Part of a small language model's weights.
Size: 14 layers, width 512, 8 heads of 64 (1 for keys and values), vocabulary 8192, 34.5M parameters.
Each number is 500 + 25 x the weight over its row's rms, rounded and kept within 0 to 999. Layers, rows and columns count from 0. Numbers have three digits each. The size before them is the row's rms in percent of the matrix's.

# up: layer 2 MLP up, 1024x512, rms 0.0969, rows 546-562, columns 256-383
# down: layer 2 MLP down (transposed), 1024x512, rms 0.13, rows 546-561, columns 256-383
# gate: layer 2 MLP gate, 1024x512, rms 0.0963, rows 547-562, columns 256-383
up546 102:465533466501480475525537514514475505495474498523498506514506494449500513507519495514499482459507471474532527501477484495490465471599552506491466488455520536524486496518534535495513471499488530550484469532498464489488483509523494470505493469568526516495531506512542527514515511474557478517504495488539482458500474451471528533510480469507524521507522468502497506472506505527464504495507
down546 103:476495534474487527502501510537496472500515468522500518522510499449505500470489478512451489536494479483495493532490502500472483450513534549497473457483535452494481551484522532478533493511487484523479449516571472485496506470505527485472502496511500476489480486472472487515546503484490511488467481517508511542506470521504538530470507483515521509493506485474468508487480452520460502557512
gate547 108:535496542492544527485551533500490467465505471476504480510475480523487521490542474515467511467501506495489554496533515501454469516495498489517509544506553496463519520486477489528530505492487436459504550483468520498513524515471511504442471509491471508469506517523470450489451474492507466522485498487516491538512546517497495518515501499487466498491477497511529520517518517482509489470501
up547 105:498500532493503480458537519510494486537517529452458525469507487492533554479448520509518521491495528534529512458517502490559490487515453496496535524470483454492521460534552486494529534530478481507486512490519498485511521485493493477530539507470541497460506497518511528490521475510512507534490482541539436486490529496450495559555492507443532486489466507501472528478522496534491520535519
down547 101:540538502523516495531459485469508519512490507507512548461499487489479560484542515493444507510506549491493486513524500468535507535492494527472504528494484515540530474510491473496499509501493462503521481470493497494473496499541505527477507544486443519507515485481488488490538533494484527472552497485504475467507499454457508508467494481484500499503479501496451538461473486543489488485490
gate548 100:486514463505450516497533470526522506520517539499511484491505525521544524476492507524477507464503494485542471499545519483478529486499535513537473518502514415486497539503480462541486518496532514502472522533499487500537517481487515490533513465525460503513494512510509485498474465489469511513491540522528504471513523484499521510524495501509484482485508458472520498468555510494524503481481
up548 102:496474509515496516520508562532482467480465469525520513497465496522491478536515499510532502541462507514467531501501473515538448505526482461485522444533531501484558479470512577501493487499515461508496463490474451484473508496557494516525504470464485477501476467522546470463488491495481523503489503487480466504487457483517475508477486512501511529501505475471485479524502475497475480563487
down548 100:534484467521479493496527433514455512539522487542456468501477471483534503542483483490446512501475462472507496460508478515528497504489513487497527495514485436554507471513506491521512499471524499496492527504471556461516509516526536497510509518551496568478527527523523499504493475561485487566491513516498492507505473474500516519488512506485510484505482491475475535522541477497488529508478
gate549 100:519474488416435449500528504541524532505512504537484474542530512496527481520557475525505485492513466490463541470545492505487528485520517489482511455480486499465504490504527465501534475455505512491500517454473480518544461477467518493503543481475493468523550509493485519495535477512531475476487544497499539448460484460503514510514507533499526465465472513502508538499452530500466490523485
up549 098:508473524493491509524522500511508523547453489486490497537492471518508479510494473515489512511539483561517505503488521517489499509515536495471476502442526540512477475520514494480487501513503503545478464493498495477473500491499488514488518467454516470525539468533475490491486511506487472494503524537488491539490452519509498512499511530505461498494528485491463557542512480484507516520523
down549 098:485500491466517514520529499530488494478517553532509507515440507493522501511461483514573546483462454521507507514478501479461537540492476484524511535480495485510499487493484499542503526514509503536498521472522544506508495490502512466489503536511526525509488478474488465520476512428500535504517557540504539500504467499484513489497523502544494513523482520509517482478507567483514448469457
gate550 097:525549473543537483557498472487508529502502508504522481488520502528489476554477520534451512493445496536516485514509516519439554508540515498499540491506424539524475446504499516492485522521526518550488517464493493483522470526461457455531520521501514460499523526477492510499480491508496510500512485472494492477519490473490479473518503490510530482512479508500498500476496516493491503455501
up550 096:507490469525537437493512476475518485547483452475479523537488511498498511508475541526536491469516533489512505514470516500493517517492503496506512506469483498514476502499460474562473508558512476519517459510498474480453458508478527478545514457535445486464490488465556499524567555501492518497501511469462474506479499502520571484495484540515477524506490456475457536507473501497489470511501
down550 095:529501449526498552485509490452514472472565483510497519466505480517537504511480545496522492496532472455502547500507455543484475522476551491476509499490494501509499501489447495514506469494489456506541582495480489530496498487498490495497493484495467547464521483513467493562520484483533472528490518456522490453481481508491485493499491518551485477480530468495540543567517456520495514459481
gate551 096:545521498498497488520524476512496465529489482507503478544509515487514560504513511493500520549525507534506534529535490489505513502516547489472498482509488501545503496542501484495499463506530465570506524507470535541506506499461514525449500466482484462521515528460462514526534496477536491511512480473496485487501504497515458499509517499491505467506472525536527519478505496515545470546478
up551 102:508514475467506476500485528493511542492495510496488487496514458501522493517509523538495499452497468489464486515522515490504507465531501499554504516547487450484468474528536522527525475420537518508502548507566488503489527530505496463511478496504576482486512492511498509513489503500474487464522478522487456527490493514512490540446487515513460509505516512503513496499463508524481536514479
down551 100:471504469513508525488495478488500519520487502484484487493514551515498531513471517484466480490468522450493504497513526467521535501489520526534517480524514487462475507484511491519517499522461541499526512461525524481505537511490513542493424488515485487462526535523518532533531470490481503505536498486509501482474503480479521493501536494514492532514510518504513506451491496502478476509437
gate552 094:527506498491500518503473520552521495497494507532493515489532540510484451474494514543506524459512470518517496534538539521516471481507482548486564475481491493478496540471505461486515489500479467522524515510489531483499480463493530489465499511478488535548531461503486502481514507507510529466500543471490510555539505518491508494493502496518511539480470498501531525511465503541507475493476
up552 095:495510516518483505510516514500494523470462538524519514516484476551533443502481505460528469510495517480519503508503501493505489503492490499538500491511475480524507522534512518507553497510519537478514503546477526497447502508546509510476471529508543505533459481491500512514457504520464571525499530515527476465520512513514505453480527429490464467508493540525474476556513466489475483486534
down552 093:527513511510545498519496486472451482467535527485488525531551486458465536474471508517479504529499494483527460494510487500480498455424514488513489525536513475493486504475491519495513522513465485554454454506552522518531494487501523493471482524511521516520521472470486490534491476541485554483516470513492499510514524498469548473457561485543556486493473484473539507480483474518517465481451
gate553 094:523533494500443455553485491497478552495512503483498524509483516464534495522484499470501486524504517540490511494516448465503528546514465491524502489552474501488532465509495512527502492467515457498504535503494516485463522501492507472444501517452481530526495503501537500465505486555506471520528529522507491516454486556509503468502496538464476504500537523499465516532445527487536535503444
up553 100:524466549480470501464531497505477459510489528534483430435500472482495538484526493520509492480474461498511472544502545495501487475473521526454518492495506493468507549526499488483502524501501505519553488508470453552441498468496503524509517560542463502470501501524473468475560516532500465457501511479532497447491505492464497509476507534482522469494451483548519479500554472470493468511516
down553 096:522438537482495529497542511500486467496500497513481487562515482456501493461513500465502510531497527482516481553505519519503469462501518509496531503474503517530462510501484513498504524465463480478510550574513480528505462504560510517463516499504496493504431479510522482507518514493545489516503481472517510512488469493510419469462530544500480518474495510502514483476478528532517494480489
gate554 108:500514534499473493491500454526506518511500559508511490526497509475508550509488484501509444476541518530482533526500521503505490450481488542521494506482483466500505497492499500533525515548529486472468441532459499484474507501515505501493519507493485526480557473525527493538568463495515500510517475521508464529510482502526522523504495506453508487503459500493445505505489549505525492543507
up554 109:516504497509527538514474491493503517483500514495446482526465477489505466504479513528484488439479513505486543454476496514535492475495474517530520485506481495515480533478493448453476502495563554495493518523471520521453514449502521464514504491512523503508510475514501520488507482500537554524501539502503478497495493545537454566490518516544473516518505486497500513533467508522475479525476
down554 104:500479500493439477533498502474503516550493512469510488550481517495502496494443487527487474484504451518480502527455483487494477510443504503518508526490501498490494519430524520482552522484493553477508489507459514455456525458472455508529504510520472487521516487525557481534508444500510549484515492479466496480481486454527484519502513519528504529512427503528517522514459470526474495454488
gate555 094:518503513448517537502462546471536454502498536529508496527499450471468490487510525562540525515470473501494468498482487493460542491507491506513456495497496511507493494444476508543493484508507543466532529497496515518496503537508497504506507489556505559523511533471478475544445451513509478472495461495472495477461492525530501492493519513528504475486518469485496462476485505488469459501554
up555 096:556550493483539485504470478494510501484535510503489496537522528520491530500503445500496496459499512533480466484539505489470491522500482491517519489518484534502492502525528490529489462466512487492514450526555505486537471550492509512484536521504464492465490467508498472513526472518515488463502477480534508478510515543517503470537451496463518502511522493491491523456455473453511501485474
down555 097:515484511501486468565513509485537466504498463540505500507502471469494487492494485504544495468484496505487515507484507486536467508518531457516517548506445507463497492526512498508480498501476510516520475501529459487460493505468553526486491494461497467529526492517484478507540463497520478515416481502470497517469507499514487543476532481496522490508488484490457516505477492487498519526506
gate556 100:417469511489510492547519473502516455527530528471495483464500493530502520482525493459465518509504530481534535498497528473504498520530469458486476480466476449474531479512533507533507456545483521526497507505497494495465484445536524601501509503526515513489482494520495492479503581492541483502486538480530510488463478528461488492537493495500478523475496486534491528487504487498472454469503
up556 100:496503467508464478539478501492494533469521453464512510468502490524525510518459502483449493504477450467497479484504500471526504507523504498502541532443533510503512522521530526490539479527552477489491550487510513511510528509493540517552498556502494471481531471500551468503511522511543483496496539537489497507485479493466480476467530447480516517510502496510496525489538461503465504506500
down556 108:501494474463510507494506460478468483472539514468492492538502517480497499463525447443490488479493478482497475517489499545512518505524486491521525473497478488506526491500515489495478432544469488442468491496520503485479477496513542566502484481509511496477538502531487525536524509473499450496482512487504482444497496525512492556494551511510490454487511528507473516514501500471526477524537
gate557 095:478494481482464528528524521556476501520505533524507474525506539484505512469482479469508559515468500504441447483484526474479523508516505498506495536496479503542529486489466528521526505517517475513472518530491532489509463485498490491522490484511500489497518537508502485500475481521488494504503495499542497509500531485481512515472510528524461516529520482475494473514492519513508482496462
up557 101:486467498504520530530501493500505477518480536525454450495438524482496516477521528494523487506475515483517511533443511499532496485454480509509471490495452502538494531515502494491492531477492513494508531522506546485550502473510514492513483516517475529486530514481505548515468480448511476483487465506472500477473514554532519497503547508496547456521500489464492486511506532494500516515521
down557 095:507537467456506474491471493465508544474535527462522513479483523515476476487479522505475493453480486497533506530534476534499498481497537515500518515471523559504464555479466508486528498482486517502513483535509477516484481485546497495504517494493521526496510511506517436496508545498474501517420537480467501477482483502550513491471477471512516481508467521488496508450507478499491488519526
gate558 100:481536545501517518486471504510485444485511496489462503518436533473493536519531489475477514471588503496470492520523507498507507488491532497485521472457500503534478504504527511448506478522494512528519472469488496507472493509510499512511511465526506474451505524453530484507458519494521489496486482511479503520496492490535522494485501555481508531498479506539507478535541461464497524502512
up558 101:543519509526523511499510502512490474490485491475474479464465508495509489475515494475486479460544489481526474505555501479499480495514523508476524487535527503536479489523505535502483510491568499486498491465501507529492480468485510523483498469497511480481501448460491507492470532473507459516499453485499528525470543489487507557523482550475529527466476518477551501547564488490529510470489
down558 098:524496491481504508510521512497448472446513503467504483485527491497507481497456540524479532491496506531504529489481482478525506509459500483525459518544516478480548494494492497474462490515445473459490485507507496503467517481460500490511464490526502475524518486475503545489516502507509517530540471472497517502453513497531539519497481469465511480506512488485514557523470469525488514489497
gate559 096:482535478525451505519536487491491530514490440504560519508475451500478520532506526485517467534496496488486516503511519518517516543501460499540485548496523471488510476533534528562488476505451512458499535520528529505504480524517517517512482446480463510517505532519513515464486488505533532480516471492473486475471491512560490502483503469505504514527500513555530516533531492511526486431511
up559 100:511500513460498487463545470499487495464539538518458469492447489493502515502541489454514485507457515500513538451469494537465520539532498484533475537502504524506479490500497468523483528485482514520499530537530523462534490544518478492507478511515478485476499509502494521498512505488523532507531498512481491487515521522522505478544505489450509532561480520496482510515524496485498478482471
down559 099:486481531482501473459459493485536544503540473535490540482466514535514523484539527501467525480506535480501506504493530540485526525529506513467523501524490527528516455460510519483481483499465536466505481503431503506506477555509474531469494520523504515474466463474490509501490515474456528538569509554482464480497495509514491498511480540465470567509513535472496485480497470499489496496457
gate560 105:451553508492477457488501492535479504544492501486546493506501510509489532496488486517509491530533510515481462524532486505517485446509503520470487486489531512507508490506491501509500495504532512531507494554488519496468521450470521500526523498517514475521485500453523493540469523506520492485503517517504476475505488496484488491504525544532464490497489516465471461474530451485534461482491
up560 102:486474451517512455491474540502452508533482498464526516499494524516492519519455548512505461534489515464522487481450485493494509513485482506520505486515513451544496514534538486465514484498493471488483504480527517513528492472485428495473537479528475523501532511433495497498508543490506497534500447524514481517504449513492524513523511485476509499494494474485509460459495505540508512517516
down560 101:481475493468460497498533547486519493482461507530534499500489489489521548511487505505486491510457546503537508539494495494515512497473470514465486479478509468495503510455564536468490484527506503495474509489531494497486506510517459499529486518465481494502517525509495513476495523504475499523500495559476515475475527496510501460487522503505494493501483500474468546476478469498495462474494
gate561 105:518466549519502510519498533520455465494520495459488493525500545529508469460538478540502524489516493548467463511527482475497477479532499491529486491473496496552553510483486526486513487502541489523536497476499545487447504537541490492513479480471520489488509496500498493501523435499510493473483528510534494475505523473486481491501524511486491466518522492525522496467558519446473492475516
up561 104:541484509542456468470471553477469489487523499523475481497544487518489514513489483490507497502553483527534483515498505465529525492518497491489500488479500483483504553448511461535497491509470483516478408480485458526491443537495504491473485464465508473482473441498520483513526483514540529513491502493532556533527504515473506500528526489464508479499498519496506534473512508496534527494483
down561 104:495509520524481473512447499513538557545526471472502489489488481478486497503522486497555497457560538488521527478483500494526527470488507498512530477501498472462496561484471472500457500440511474509478506504507486473515490555495541538498544532485510508531520524498512519493516482493529464507578546531525504502530528490496473472504523518444522496486483505517527498478489514468486501492484
gate562 099:537510505498545496539537477512520509468549463515500495530517480472469534502548483504491482464508498492502519501499503519488493479528470465476476509476479460519500503515546518508514482488469526547520467447524545489496458513503509476514496462470538523494469505490548469483504495503508469533500503509487523506474478467488517494542507533486454528513479489529457496465529520464540524502536
up562 096:515503515496495525456501543524453477477509495495544514473520498548481506525496472512467538483501523509529528492479485494501522519465523494514506484478496441472523503515514474514493514510529478551486454451533531444478477485510509523540524473488516484526536496490514510480494511492483488507509530450476481449539482495481511447527506500485520542489447497480525549497478488531506530484505